{
  "num_hidden_layers": 14,
  "hidden_size": 160,
  "num_attention_heads": 5,
  "num_key_value_heads": 1,
  "head_dim": 32,
  "intermediate_size": 640,
  "vocab_size": 5120,
  "hidden_act": "swiglu",
  "norm": "rmsnorm",
  "norm_place": "pre",
  "norm_eps": 1e-05,
  "positions": "rope",
  "rope_theta": 10000.0,
  "rope_fraction": 1.0,
  "qk_norm": false,
  "attn_scale": 0.177,
  "bias": "qkv",
  "tie_word_embeddings": true,
  "parallel_block": false,
  "extras": ["capped logits"],
  "init": "trunc",
  "init_std_qkv": 0.0471,
  "init_std_o": 0.0,
  "init_std_up": 0.0471,
  "init_std_down": 0.0,
  "init_mimetic": 0.5,
  "optimizer": "adamw",
  "learning_rate": 0.00247,
  "beta1": 0.9,
  "beta2": 0.95,
  "weight_decay": 0.098,
  "lr_head": 0.0132,
  "max_grad_norm": 0.5,
  "warmup_steps": 403,
  "schedule": "wsd",
  "decay_fraction": 0.882,
  "decay_shape": "linear",
  "final_lr_fraction": 0.0,
  "batch_tokens": 65536,
  "max_seq_len": 512,
  "doc_mask": true,
  "train_tokens": 328200000,
  "max_steps": 5008,
  "dataset": "wikipedia_en"
}
Each number is 50 + 15 x the weight over its row's rms, rounded and kept within 0 to 99. Layers, rows and columns count from 0. The size before them is the row's rms in percent of the matrix's.

# q: layer 3 attention query, 160x160, rms 0.12, rows 0-7,32-38,64-70,96-102,128-134, columns 0-159
# k: layer 3 attention key, 32x160, rms 0.131, rows 0-6, columns 0-159
q0 094:37 57 51 35 54 45 36 56 64 48 12 42 62 21 42 32 38 47 57 33 38 64 50 47 57 54 57 53 46 49 32 70 34 54 75 41 50 66 58 47 52 50 21 43 55 63 55 56 34 47 53 05 75 29 39 51 59 62 24 53 13 22 70 35 57 67 61 44 64 41 48 83 51 30 49 56 57 45 58 69 43 69 45 37 56 54 58 48 74 44 44 34 68 55 56 56 37 28 22 56 60 40 32 51 86 83 40 46 56 75 37 66 18 32 30 50 79 85 48 51 40 57 24 58 67 65 56 50 72 65 37 58 56 37 46 53 32 57 44 31 59 30 72 29 74 37 69 53 35 36 67 48 54 57 46 51 50 51 50 49
q32 106:50 51 59 54 67 58 51 38 59 55 57 38 64 41 33 51 68 48 51 51 86 14 52 54 35 49 63 73 51 47 48 56 88 23 64 52 07 41 37 76 44 30 24 59 44 68 50 46 50 61 50 41 62 43 57 49 72 30 46 52 51 24 54 72 25 54 41 36 50 48 75 70 52 77 61 53 31 27 74 63 41 51 45 50 57 60 63 30 36 32 38 59 49 46 41 58 54 60 57 61 49 55 57 54 45 64 40 39 59 61 18 14 42 64 36 35 48 66 28 23 54 49 47 57 46 61 55 40 40 57 72 50 62 34 56 56 56 78 43 70 48 24 72 60 22 67 99 54 25 60 66 54 57 42 45 39 68 42 57 75
q64 104:42 68 50 68 75 49 60 54 46 60 75 18 62 45 47 39 53 37 55 68 66 29 59 63 42 60 81 55 45 65 75 70 52 45 37 72 32 54 53 60 29 76 57 39 71 65 22 50 24 41 28 49 53 64 57 37 58 65 51 22 24 59 61 58 22 12 80 58 45 35 64 31 68 56 59 60 33 26 60 32 56 55 42 27 43 46 47 43 62 12 64 51 75 53 44 32 29 34 47 50 39 47 51 23 42 50 70 40 53 71 37 26 43 62 40 48 58 30 32 63 92 54 53 48 58 49 57 68 31 56 72 54 37 39 42 67 51 57 46 41 51 30 51 45 34 38 45 48 38 60 39 44 62 38 74 72 58 56 39 43
q96 090:58 37 37 63 56 49 47 56 73 60 32 35 34 44 44 51 59 54 64 54 51 48 61 82 46 47 74 70 60 54 57 42 52 63 50 38 44 38 44 23 46 44 38 55 55 61 30 55 35 50 53 33 55 45 47 69 62 67 29 21 48 38 62 51 37 46 75 40 69 63 43 80 53 25 63 66 49 41 36 43 53 55 30 43 78 48 77 39 70 46 71 47 69 74 49 38 44 52 32 67 58 34 43 56 53 89 29 45 66 59 63 06 15 69 36 38 75 67 45 47 65 56 54 46 73 34 31 42 93 39 54 50 33 49 53 46 55 39 32 13 51 35 55 12 78 45 61 60 56 55 53 42 47 41 32 25 66 60 65 54
q128 113:39 24 65 41 42 53 42 85 48 32 55 75 69 28 17 38 48 42 40 50 55 48 70 61 37 50 52 69 31 39 67 59 57 38 56 48 25 45 33 59 79 60 66 48 69 69 30 60 36 49 66 63 46 51 52 73 51 32 40 32 13 31 56 53 36 43 39 52 53 46 73 81 66 44 41 80 39 40 50 71 29 71 38 54 53 40 68 47 69 27 40 65 46 55 50 52 46 52 44 50 39 45 72 29 56 50 77 38 53 47 45 15 36 58 44 50 45 46 57 70 41 33 79 76 56 37 37 59 60 59 74 58 44 52 47 35 65 51 36 45 51 67 43 22 60 04 57 64 26 53 79 50 83 50 38 47 57 62 60 43
k0 115:64 55 39 52 59 52 48 39 40 42 48 71 48 35 67 33 49 54 58 57 47 59 59 65 56 48 70 32 49 39 65 64 29 70 56 70 57 59 32 62 58 41 67 64 56 74 57 49 58 57 39 46 10 52 46 46 67 45 17 39 65 29 88 05 68 20 63 45 43 43 48 54 62 32 46 34 51 23 55 31 32 38 61 12 34 68 26 51 49 71 26 32 22 47 56 41 56 29 33 58 59 34 42 51 55 22 41 63 63 20 49 78 47 27 62 44 33 58 74 67 28 79 42 49 44 35 62 56 48 65 42 71 56 45 39 51 47 45 34 50 34 50 47 49 58 43 16 57 70 41 52 57 45 48 50 49 28 54 31 75
q1 103:45 40 69 23 24 34 63 25 41 36 52 47 31 40 56 33 57 90 66 40 56 31 48 45 26 56 39 48 41 21 55 72 82 19 39 49 67 77 45 44 65 61 34 55 65 41 69 52 63 69 37 73 35 27 55 21 48 59 92 57 75 63 39 45 55 48 66 70 43 46 51 49 35 50 39 56 72 28 65 49 41 22 52 76 38 56 48 58 38 43 34 27 55 53 54 59 56 59 64 41 29 53 24 70 57 48 61 43 67 56 48 62 59 49 58 51 63 61 29 30 56 31 70 61 39 56 17 32 48 56 57 56 43 50 71 76 68 37 69 39 56 32 40 68 37 53 63 42 39 22 41 62 44 59 43 27 59 42 61 45
q33 088:51 52 78 11 18 65 52 42 48 30 38 53 56 67 36 71 58 68 67 31 48 65 55 37 64 35 35 53 60 69 10 55 62 42 48 81 39 86 55 11 44 41 58 20 76 62 44 43 67 31 32 69 72 26 64 57 46 64 52 51 36 46 40 43 63 56 69 32 32 49 70 49 46 34 48 45 70 41 63 48 58 52 55 66 24 58 49 40 36 56 55 38 43 51 45 59 58 54 34 25 36 48 60 56 68 61 39 41 69 57 35 47 47 71 65 52 63 68 20 65 61 41 80 50 42 56 09 32 74 38 39 43 41 70 59 66 65 63 50 62 29 37 39 58 81 44 64 49 42 41 39 45 55 41 48 48 57 36 49 48
q65 108:58 64 80 81 64 62 50 39 41 46 55 64 42 70 68 66 68 52 65 31 36 61 56 47 45 42 57 57 31 41 28 68 58 72 57 64 43 72 60 48 32 40 53 32 48 35 75 61 31 56 56 39 66 42 30 58 78 39 55 67 50 36 45 51 73 49 43 44 49 46 49 67 18 39 53 13 62 51 44 42 56 40 49 85 48 44 47 74 63 36 45 47 53 63 43 40 91 36 65 30 04 46 76 65 73 63 40 47 45 66 54 26 25 50 59 74 54 45 44 27 26 51 73 66 43 51 36 47 68 33 55 55 33 58 60 30 57 56 62 54 54 45 52 55 71 80 49 50 66 49 46 43 41 66 49 28 85 44 71 36
q97 091:58 54 68 39 49 39 77 38 33 05 57 57 60 47 90 53 55 56 59 74 70 23 85 25 57 55 45 65 50 47 63 59 54 21 27 53 56 32 43 66 58 45 47 27 34 25 54 46 67 38 49 48 50 20 34 31 59 55 77 45 41 37 60 54 45 76 30 79 44 36 51 45 47 45 36 47 60 52 60 55 53 54 58 32 46 47 43 58 72 77 38 68 37 46 22 54 36 55 73 51 45 39 32 44 30 65 47 63 68 51 66 62 33 49 66 46 46 45 69 55 51 41 54 69 45 79 30 29 30 53 51 49 33 64 64 42 75 50 69 58 48 66 10 67 61 68 61 37 42 45 64 48 30 61 63 40 33 35 42 23
q129 112:62 40 81 55 16 61 19 34 23 65 32 52 53 37 44 52 68 34 63 35 62 41 51 57 44 50 63 49 35 59 45 45 65 60 69 39 51 52 71 56 42 47 30 58 36 39 34 42 66 49 42 62 61 30 45 43 56 55 61 48 47 66 54 72 41 71 40 36 50 41 66 51 21 30 63 39 71 45 70 57 58 59 45 75 58 48 69 44 47 13 67 80 47 64 43 64 42 55 43 46 17 55 34 50 62 65 44 44 43 82 63 45 75 61 67 68 46 63 48 27 36 32 68 62 30 51 65 40 52 42 35 48 43 60 62 40 62 77 33 52 55 39 25 55 78 80 91 32 40 53 53 43 85 79 42 40 33 25 53 56
k1 092:35 49 33 40 65 42 48 32 75 63 13 52 38 52 45 78 30 28 54 21 51 69 30 24 66 38 23 49 57 42 56 41 43 47 78 47 61 50 45 22 47 43 48 60 44 59 59 53 49 46 32 26 61 59 64 44 36 50 52 43 94 48 53 43 59 33 51 61 56 64 38 45 38 66 34 28 34 38 52 31 39 58 53 73 68 94 53 76 20 68 66 24 60 24 60 23 43 27 51 68 52 37 71 56 44 50 61 50 83 44 27 68 52 63 26 56 51 40 48 50 22 48 44 61 56 40 47 44 66 40 47 31 31 56 55 28 35 34 58 48 67 59 52 56 44 48 31 66 47 66 58 40 62 29 41 21 64 47 52 47
q2 100:55 28 49 49 28 35 60 32 39 53 73 43 31 63 90 60 60 72 49 69 72 59 55 36 44 60 53 37 50 40 58 45 22 46 37 44 28 41 72 50 47 30 41 49 49 29 75 40 64 50 66 49 22 29 50 40 43 56 43 65 82 55 28 30 47 30 76 58 42 52 44 32 33 65 06 51 68 44 57 26 53 64 37 28 30 70 44 58 65 69 58 30 52 41 28 19 47 42 37 57 67 25 44 70 62 42 63 54 85 47 56 63 38 43 56 47 30 74 54 40 63 54 53 57 33 53 35 65 44 17 55 55 34 54 55 59 49 32 62 16 41 74 43 32 49 56 44 37 68 41 50 45 24 37 41 64 48 37 41 42
q34 107:67 50 50 65 38 17 79 57 40 38 74 51 49 78 37 62 50 65 46 74 76 56 57 18 30 54 62 90 55 63 63 60 48 37 73 47 39 49 52 70 37 23 44 58 51 52 63 42 43 65 55 44 81 27 82 46 55 43 64 59 67 46 20 62 33 67 76 39 17 56 60 31 45 76 69 55 68 23 78 45 61 56 57 59 59 48 56 47 32 65 52 29 40 37 45 53 62 53 50 40 33 48 60 71 39 24 50 29 52 74 55 50 68 51 27 34 54 84 54 51 42 53 48 42 28 63 38 31 20 67 61 41 59 40 36 54 63 49 55 66 22 47 61 60 52 49 54 42 52 56 29 67 38 39 39 43 58 31 53 45
q66 096:44 67 45 79 67 39 60 83 25 30 75 39 59 81 41 60 86 54 48 59 52 55 41 35 46 66 75 61 35 33 39 69 59 49 43 73 18 69 38 46 34 49 46 65 68 47 63 56 43 34 42 65 48 48 62 24 75 51 48 28 76 52 50 53 54 26 73 70 33 62 52 28 36 64 69 41 53 20 76 29 52 48 49 39 31 44 34 41 29 50 30 55 68 35 44 43 60 55 50 35 22 45 46 67 55 46 61 45 28 72 55 56 46 41 38 66 28 53 22 42 49 64 46 78 28 56 28 54 68 39 57 71 31 37 51 76 74 63 49 54 23 41 71 30 39 65 40 52 43 42 35 56 51 37 57 47 60 38 48 48
q98 085:39 58 47 42 32 34 48 13 32 24 62 62 42 60 68 63 67 60 47 76 81 56 75 47 49 44 37 27 29 69 46 39 32 45 48 52 50 40 51 50 40 57 78 25 36 52 47 39 48 31 75 53 41 33 37 29 54 64 53 44 38 76 46 62 56 45 31 38 45 39 38 46 81 51 43 34 71 47 17 44 50 57 66 35 40 67 57 76 51 80 28 36 50 18 20 51 49 42 53 52 51 38 48 46 48 45 38 47 62 54 48 70 17 60 38 51 29 51 91 54 93 63 25 27 32 55 48 48 47 46 38 40 44 30 57 65 47 44 94 45 41 45 38 43 69 55 61 50 48 22 54 65 46 50 60 46 49 57 39 45
q130 108:68 49 70 69 42 33 56 29 29 34 66 42 46 34 36 36 78 32 29 49 40 67 44 18 48 72 57 48 34 53 53 64 42 45 24 38 36 58 29 40 33 54 28 62 51 55 68 49 51 33 63 73 35 53 51 42 54 50 74 32 59 80 56 18 46 36 89 42 26 53 64 38 43 68 39 42 62 34 62 42 55 47 32 51 33 46 31 57 45 38 38 45 61 17 24 37 75 49 40 39 28 49 53 48 48 26 79 62 58 77 67 39 47 53 65 56 34 69 85 35 67 55 42 67 31 40 44 35 56 41 64 56 20 22 48 57 62 67 35 46 46 43 51 36 79 53 38 52 53 58 36 65 40 37 47 43 49 47 18 63
k2 102:60 61 78 57 61 73 65 43 26 80 52 57 61 65 67 61 54 79 59 40 41 52 68 62 37 48 48 46 61 46 24 38 58 50 55 62 85 43 40 48 55 59 37 33 60 46 39 50 58 54 36 72 59 22 26 75 48 42 67 61 48 47 71 77 40 52 54 65 49 43 66 59 42 23 40 40 56 68 39 68 66 51 44 47 38 44 65 07 50 35 51 61 66 73 69 80 44 43 45 36 44 24 37 22 44 80 51 38 70 84 71 39 49 62 54 26 48 60 61 44 48 22 72 48 48 68 22 65 79 32 68 42 51 60 72 56 52 20 65 34 56 58 29 69 55 51 46 46 41 55 59 30 73 44 45 41 42 52 61 58
q3 079:65 57 72 44 42 53 64 45 45 72 35 33 65 28 51 47 48 42 61 61 41 60 56 35 21 27 27 41 49 35 53 31 28 51 34 30 52 77 65 55 39 41 63 63 71 09 43 29 59 52 73 30 35 41 55 26 57 37 82 36 35 66 44 42 33 37 45 42 59 53 47 45 62 40 45 29 31 29 37 29 29 42 67 49 32 86 68 40 63 49 69 49 53 44 51 57 46 61 47 20 43 51 42 42 56 58 79 59 70 51 41 37 48 56 49 39 55 69 43 18 54 32 36 28 36 63 28 49 43 34 83 45 11 62 39 28 60 56 26 66 63 61 49 53 32 28 84 49 37 51 44 51 31 40 48 36 42 42 51 43
q35 104:66 72 51 43 53 65 44 46 51 47 14 46 37 81 61 59 49 52 62 35 47 75 57 32 48 28 31 39 49 52 25 40 32 43 35 57 53 60 65 26 52 48 59 18 70 38 29 50 72 30 63 54 66 38 25 54 49 56 51 49 40 64 53 42 59 52 76 28 58 55 58 72 61 38 28 54 42 23 48 29 53 60 29 39 20 44 26 38 44 54 75 45 25 48 37 58 31 60 34 23 54 55 45 35 53 32 45 96 91 71 50 34 56 72 64 43 54 82 41 42 55 36 46 56 57 31 46 61 60 31 60 43 31 68 49 37 66 61 50 35 36 53 45 70 59 35 54 52 28 58 55 45 16 34 28 39 36 53 55 45
q67 101:75 82 73 67 59 48 63 59 55 63 67 55 40 69 74 38 56 45 63 45 49 75 47 30 68 52 49 60 66 12 49 58 41 43 60 49 48 44 70 74 57 39 61 23 33 42 64 63 28 49 52 70 66 59 34 80 56 63 54 65 18 56 34 52 51 69 45 60 52 67 56 81 32 33 75 34 49 51 58 48 47 34 47 82 59 30 61 66 60 34 71 60 50 46 39 44 69 42 65 36 44 61 63 69 49 74 58 50 30 51 68 32 40 54 63 70 49 40 55 46 42 48 66 67 48 62 62 45 63 10 52 30 52 81 55 04 71 39 51 43 57 54 32 50 64 85 51 54 61 56 50 38 30 64 36 50 58 41 62 32
q99 081:58 41 45 45 60 34 52 46 70 80 48 55 62 30 62 40 78 44 49 71 58 65 59 49 65 42 51 53 49 40 61 38 34 52 54 62 50 38 68 66 47 60 46 59 46 45 68 31 53 48 43 57 62 28 40 25 76 27 52 63 45 19 59 53 34 43 25 34 66 42 68 67 57 57 37 25 29 31 61 38 49 42 41 26 36 48 45 08 51 38 38 47 53 64 80 38 68 67 70 41 56 59 39 23 37 40 44 49 07 13 61 47 49 61 49 50 53 24 58 72 69 33 42 40 46 27 46 63 42 43 41 28 33 58 29 22 30 55 30 53 50 53 42 82 21 57 42 56 37 54 56 53 31 46 24 59 31 77 32 42
q131 132:66 57 40 88 63 41 47 17 52 71 33 58 31 45 46 27 50 36 54 25 65 45 42 56 56 35 52 64 37 51 59 40 54 68 49 37 41 61 70 74 74 41 34 53 32 26 31 23 51 45 51 54 65 69 43 23 54 55 69 27 59 55 59 54 73 44 60 71 61 26 42 57 25 29 65 17 45 57 23 40 57 48 50 55 34 39 68 33 53 39 65 71 33 66 60 50 66 85 43 38 42 70 46 50 70 50 31 41 27 72 52 43 77 65 79 50 40 57 54 27 45 40 42 59 42 29 64 45 63 36 43 48 34 64 57 35 34 56 19 24 56 38 32 66 66 69 69 74 64 50 57 65 53 64 58 37 45 60 40 42
k3 108:46 42 71 54 32 21 68 33 57 55 89 40 47 48 36 44 73 78 38 43 62 20 46 31 42 53 53 44 62 55 48 30 62 53 35 41 30 39 79 66 45 31 39 39 35 70 46 61 42 67 71 75 52 44 33 35 44 67 73 66 46 84 32 46 35 67 28 51 39 80 53 36 52 77 53 81 50 68 55 53 59 63 72 75 62 46 53 56 48 55 50 82 58 51 25 42 58 54 40 49 41 54 57 71 60 56 29 62 31 59 54 55 29 71 39 57 61 39 51 32 52 30 44 72 53 64 64 25 25 48 28 41 52 50 60 45 52 46 74 63 51 69 54 31 48 55 93 45 61 52 35 46 50 48 71 74 73 49 50 33
q4 099:48 63 42 44 44 53 51 41 37 41 73 57 53 68 62 63 57 57 48 72 76 81 43 42 51 47 57 15 47 59 52 46 40 56 46 83 55 74 76 25 64 57 49 53 40 59 48 33 65 45 45 67 35 79 64 59 39 27 52 49 67 46 52 64 39 74 46 36 36 36 44 14 45 47 33 45 58 43 34 65 59 59 72 23 14 53 30 58 38 42 43 48 53 35 62 67 58 33 50 60 48 42 52 53 41 37 67 40 70 55 68 59 88 34 71 62 01 37 31 54 39 54 52 25 33 27 71 79 31 61 61 56 69 41 31 33 52 55 55 76 39 66 43 53 66 72 52 19 54 41 48 35 55 62 31 56 37 49 37 47
q36 107:54 57 66 37 39 48 54 44 38 33 73 55 30 77 60 89 55 51 70 62 35 59 56 25 45 52 54 54 45 56 60 47 41 43 34 57 34 45 40 49 32 17 49 40 62 30 60 40 60 27 53 53 44 51 75 51 59 30 69 74 66 66 40 56 57 54 59 60 27 48 89 36 50 48 42 56 55 30 79 25 46 39 68 43 33 39 59 83 39 42 47 37 34 62 45 45 50 31 33 46 38 62 52 60 23 52 63 67 60 79 56 28 72 34 34 38 41 69 47 47 55 61 52 68 45 62 44 17 41 60 87 55 42 68 37 79 65 78 47 74 42 39 18 34 63 47 56 53 46 63 51 52 45 31 32 63 15 65 42 51
q68 106:51 37 68 51 50 36 60 34 60 51 40 54 62 48 50 65 59 80 51 47 66 60 41 26 59 30 46 38 60 37 19 56 61 44 50 72 40 44 64 42 33 37 11 37 49 45 61 55 54 58 51 70 76 38 53 31 51 32 62 82 70 31 43 30 59 48 39 35 34 68 40 40 44 30 50 29 51 67 46 59 52 39 61 56 42 54 56 55 32 41 45 23 33 58 50 37 54 54 73 35 42 73 65 53 38 43 35 42 59 50 42 65 55 16 70 78 39 24 54 32 18 51 72 71 37 53 46 24 68 65 43 34 29 54 27 34 56 59 63 46 73 28 66 68 51 88 67 52 50 39 64 54 32 67 30 57 64 48 35 90
q100 110:25 53 45 33 39 61 56 38 34 32 80 67 42 49 65 63 50 45 58 55 32 35 37 31 50 52 56 44 34 66 27 70 61 40 39 67 51 54 53 60 40 38 48 44 45 59 39 54 61 55 60 61 38 41 56 40 64 45 67 62 52 54 39 41 76 64 50 51 29 17 38 36 42 62 51 60 66 63 51 63 53 45 70 48 24 51 51 97 22 74 30 45 16 40 32 48 51 39 58 60 36 58 49 52 64 42 70 56 77 44 42 77 53 18 40 51 39 28 76 43 64 72 67 44 31 53 58 44 49 68 35 70 57 48 60 56 45 48 93 68 46 38 34 46 66 67 57 19 52 20 48 66 39 68 60 66 56 41 22 11
q132 092:38 34 54 74 37 51 00 32 35 33 59 38 84 63 67 73 59 37 39 38 62 36 50 56 45 81 33 51 47 66 46 31 70 65 53 48 65 49 61 63 31 61 38 74 21 43 44 53 60 59 74 59 29 47 42 38 61 50 65 71 52 53 39 71 79 55 37 48 34 23 73 41 26 50 25 27 40 60 38 45 55 80 55 56 68 58 42 44 39 52 57 54 40 53 40 49 39 66 45 43 38 36 41 63 39 64 73 54 49 44 51 45 66 51 52 63 44 72 31 57 34 72 65 41 28 49 73 39 41 53 43 50 75 58 32 50 57 74 40 99 49 47 41 49 75 65 61 37 62 69 47 44 70 63 37 38 52 43 38 49
k4 091:57 68 45 85 39 59 49 51 50 66 51 44 66 43 54 30 54 47 22 57 63 49 32 67 41 51 43 81 63 60 45 30 26 51 64 46 46 62 76 67 56 45 43 33 52 39 60 53 41 49 59 65 78 20 32 39 40 65 62 46 16 35 42 71 25 53 60 60 58 50 60 53 66 66 73 65 54 59 46 61 47 59 45 56 53 42 59 42 76 28 76 76 45 62 32 72 47 54 67 30 52 45 42 53 71 61 35 46 16 75 57 33 44 85 62 46 78 65 63 56 63 19 34 28 55 64 39 46 33 50 41 41 46 28 55 26 35 42 67 38 56 50 66 52 40 40 37 32 39 43 12 38 61 61 74 26 56 37 67 29
q5 085:43 33 66 60 46 51 53 41 52 32 46 69 35 74 37 66 46 49 71 42 56 33 65 59 41 54 42 43 21 44 48 43 52 81 42 49 51 78 79 58 45 53 39 72 27 50 72 53 53 14 34 46 26 78 46 78 45 69 69 58 34 54 54 36 65 27 54 50 38 34 49 47 41 85 35 31 48 44 48 38 72 64 52 43 30 22 39 75 56 61 34 43 28 77 51 62 54 60 50 42 52 78 65 53 53 52 70 57 42 44 64 49 44 18 55 45 48 36 56 38 74 34 65 47 44 21 46 62 35 47 47 51 37 44 13 46 44 48 69 31 52 81 31 39 62 48 92 41 51 48 41 40 34 52 42 66 20 49 56 26
q37 118:59 52 48 40 63 75 58 49 56 45 51 48 38 47 42 70 60 63 45 44 35 42 34 70 52 20 45 00 70 44 23 27 38 76 30 52 78 28 51 36 58 69 45 58 44 45 44 55 56 55 48 57 35 58 40 10 48 39 53 38 44 57 75 42 65 46 49 65 42 58 45 50 47 29 35 34 44 48 43 70 63 36 56 18 18 53 32 46 56 51 39 45 20 60 26 50 51 44 40 44 57 51 49 32 52 25 15 43 70 39 49 93 55 27 50 53 52 36 31 28 68 32 54 73 52 49 43 33 84 56 45 64 61 66 61 63 55 39 76 30 48 45 67 44 49 73 61 65 38 63 71 54 28 61 46 48 42 55 49 67
q69 091:47 51 68 22 35 24 27 64 60 39 25 61 60 39 36 62 61 67 55 95 52 30 53 60 27 45 49 54 57 46 37 28 71 48 48 59 72 40 44 52 47 55 38 73 51 43 42 61 72 80 74 58 32 46 60 26 61 21 42 70 49 63 59 50 30 58 57 34 50 69 45 36 44 44 68 76 50 67 44 81 41 35 71 45 38 88 62 52 25 55 54 24 36 43 49 64 08 60 49 59 46 40 34 40 44 41 41 42 54 44 45 70 69 40 44 47 64 33 72 75 68 34 38 29 54 65 59 47 43 75 42 57 61 37 45 51 52 40 39 71 48 55 69 59 37 61 42 36 39 38 47 68 33 59 52 73 40 52 29 81
q101 083:61 46 47 10 54 30 46 28 58 62 58 38 45 77 49 77 46 35 50 72 39 55 36 16 42 47 44 48 97 46 26 61 36 45 52 42 37 47 37 50 44 58 50 30 49 52 75 39 61 63 48 64 30 49 60 57 49 32 56 54 39 60 53 46 58 41 73 49 43 42 40 44 48 57 39 69 78 36 34 56 53 52 47 31 30 55 69 38 36 62 41 26 45 26 75 78 46 73 44 44 45 46 54 32 50 22 71 38 45 18 30 60 54 52 39 58 36 29 41 63 65 44 58 40 29 57 33 36 62 58 57 51 48 30 25 51 45 29 73 50 36 43 29 38 30 33 39 27 53 37 30 77 48 40 30 87 49 46 63 13
q133 114:37 56 67 26 48 49 39 52 59 51 45 50 47 69 66 70 39 69 52 74 60 57 43 61 60 58 23 37 63 54 53 33 60 47 49 59 78 38 50 18 39 51 71 37 40 52 69 52 79 64 36 47 52 71 75 62 48 52 43 71 61 48 67 51 53 67 20 40 29 47 28 30 78 52 38 47 75 66 40 65 55 63 99 54 51 65 36 46 55 71 47 48 85 48 47 45 41 49 63 81 40 42 61 59 46 54 49 53 75 28 22 75 50 44 38 67 40 15 32 77 67 56 36 53 41 52 38 64 44 60 51 55 65 60 62 67 53 26 72 86 50 41 51 35 38 56 28 58 51 34 35 30 49 40 50 79 52 49 39 49
k5 112:43 43 60 67 52 67 72 36 42 45 68 57 47 39 54 55 64 55 67 36 32 44 59 58 25 61 76 43 46 73 51 78 44 53 64 71 52 40 28 71 35 37 46 28 50 64 51 56 49 44 48 68 43 50 22 75 37 55 27 47 58 67 55 28 49 49 57 73 30 49 68 65 44 53 43 55 41 51 61 40 40 46 68 38 54 14 44 46 60 34 39 71 32 68 40 56 53 15 30 37 41 42 22 37 76 74 71 48 57 77 79 18 49 42 66 29 61 58 78 57 46 53 73 40 44 62 66 62 70 51 53 73 62 45 33 79 59 59 33 61 30 53 28 45 74 58 48 19 41 58 51 39 57 58 46 83 51 68 34 69
q6 088:39 37 53 54 49 59 34 37 56 63 67 59 23 52 38 22 26 39 30 33 25 56 19 36 54 61 17 48 50 61 71 64 59 64 56 41 41 41 66 57 83 36 51 49 41 51 53 57 53 45 61 53 53 70 50 69 35 89 62 75 38 59 29 35 45 22 56 55 59 48 40 77 58 63 28 48 41 77 49 41 53 89 42 49 70 51 48 51 42 72 66 23 59 37 53 30 39 53 35 61 66 37 74 37 55 28 17 46 41 49 62 52 47 59 40 77 51 29 53 52 36 56 46 54 52 26 38 45 59 22 43 13 55 46 71 34 66 48 60 60 72 51 52 39 41 54 62 49 77 47 51 40 50 61 47 07 62 48 35 53
q38 104:46 40 30 69 67 36 41 54 54 74 27 37 64 41 49 14 41 50 28 53 78 46 49 46 59 65 51 64 42 45 57 44 61 47 88 49 52 56 79 64 80 64 65 48 47 67 63 59 63 40 37 46 53 60 62 48 51 50 19 26 56 12 43 59 51 54 34 47 52 22 29 71 70 59 58 71 51 44 46 73 43 72 52 49 59 71 63 34 78 61 54 77 66 31 60 54 37 51 77 48 52 26 38 51 66 66 29 39 52 25 53 55 50 59 65 81 36 58 41 68 30 42 44 32 58 53 59 69 38 57 46 42 65 22 53 43 39 52 48 45 49 62 75 51 42 39 65 38 64 22 42 39 73 58 64 41 84 37 30 28
q70 090:55 74 31 43 48 60 50 51 42 61 48 69 64 51 84 42 35 31 45 38 21 52 44 49 50 55 62 75 39 45 72 50 48 70 71 24 47 70 33 65 68 79 69 30 77 43 67 32 64 34 47 41 35 55 46 67 43 47 31 08 47 50 58 63 58 60 37 69 60 28 38 50 58 55 46 67 70 41 36 29 51 46 52 50 68 49 31 68 83 59 53 72 70 49 52 59 41 53 60 58 57 29 50 57 58 65 65 51 50 64 64 44 60 91 63 32 65 71 76 67 80 51 38 30 59 38 67 75 42 39 53 60 72 31 64 47 36 50 41 49 38 30 29 43 35 33 41 33 41 41 25 44 74 36 67 42 25 53 38 41
q102 077:40 65 60 45 44 52 43 34 36 37 44 47 40 52 40 28 69 51 34 25 27 59 58 54 32 49 15 35 47 72 36 36 63 41 69 19 44 44 37 45 38 30 71 19 32 54 41 67 37 16 75 60 44 68 33 58 56 43 34 66 45 30 49 58 40 53 25 27 72 07 25 54 50 63 34 62 43 63 55 71 37 82 32 52 62 63 51 37 52 48 52 52 67 27 35 57 36 58 62 53 38 39 51 50 41 48 38 78 85 59 60 32 78 56 59 57 53 65 49 52 68 48 41 53 50 61 36 53 42 60 49 52 50 55 68 18 69 63 54 68 48 83 71 43 83 42 53 47 55 56 80 63 71 59 42 42 57 39 46 54
q134 099:53 38 64 47 25 42 66 36 40 24 68 29 34 37 36 30 71 62 46 42 14 49 53 47 42 52 50 50 40 50 58 71 59 26 61 18 37 40 36 49 54 44 46 34 58 42 47 47 28 44 35 66 26 49 35 59 08 60 54 54 30 70 52 15 26 37 77 39 55 74 56 48 44 55 24 62 54 60 84 55 42 56 15 48 47 26 55 44 60 32 30 53 47 30 12 28 53 42 55 54 42 42 50 27 35 45 57 62 64 54 69 49 64 58 60 33 61 64 66 52 36 51 60 43 57 82 51 50 53 65 70 51 60 28 23 34 67 81 37 40 52 77 38 49 65 40 53 44 70 54 65 65 44 44 57 55 47 29 39 55
k6 083:65 57 36 32 59 31 33 69 62 47 56 26 59 54 39 43 69 80 57 62 62 51 63 67 37 32 26 41 56 25 49 39 45 58 36 63 81 47 75 30 42 70 22 63 72 40 23 36 35 37 45 53 33 31 46 29 66 59 63 38 37 49 82 73 54 49 62 16 49 40 47 44 61 47 49 49 60 53 53 49 62 50 26 57 48 66 43 22 47 50 37 40 57 39 60 35 58 87 40 43 80 61 70 29 36 08 54 43 17 54 37 55 40 62 52 43 30 24 47 54 54 48 59 55 32 43 38 57 48 49 48 11 25 54 55 41 52 52 57 47 52 59 42 78 65 46 24 59 29 58 54 67 64 33 54 49 37 47 78 37
q7 092:31 41 64 56 41 48 45 37 52 73 81 20 32 58 57 64 62 69 55 66 66 59 40 42 68 51 57 29 38 69 59 51 74 65 35 69 31 77 66 38 32 71 47 63 34 61 59 57 62 40 47 78 31 69 59 38 41 47 54 64 61 77 43 72 31 63 36 51 24 28 44 19 51 63 29 14 62 42 47 65 64 61 69 56 27 50 41 54 30 44 43 31 73 39 52 48 72 51 46 48 44 30 59 41 46 25 41 37 80 46 58 60 78 48 73 83 19 29 39 66 38 65 55 64 32 39 48 55 57 66 39 42 72 35 51 70 44 47 71 45 34 59 39 67 80 63 46 41 62 50 50 37 57 57 35 54 68 46 39 51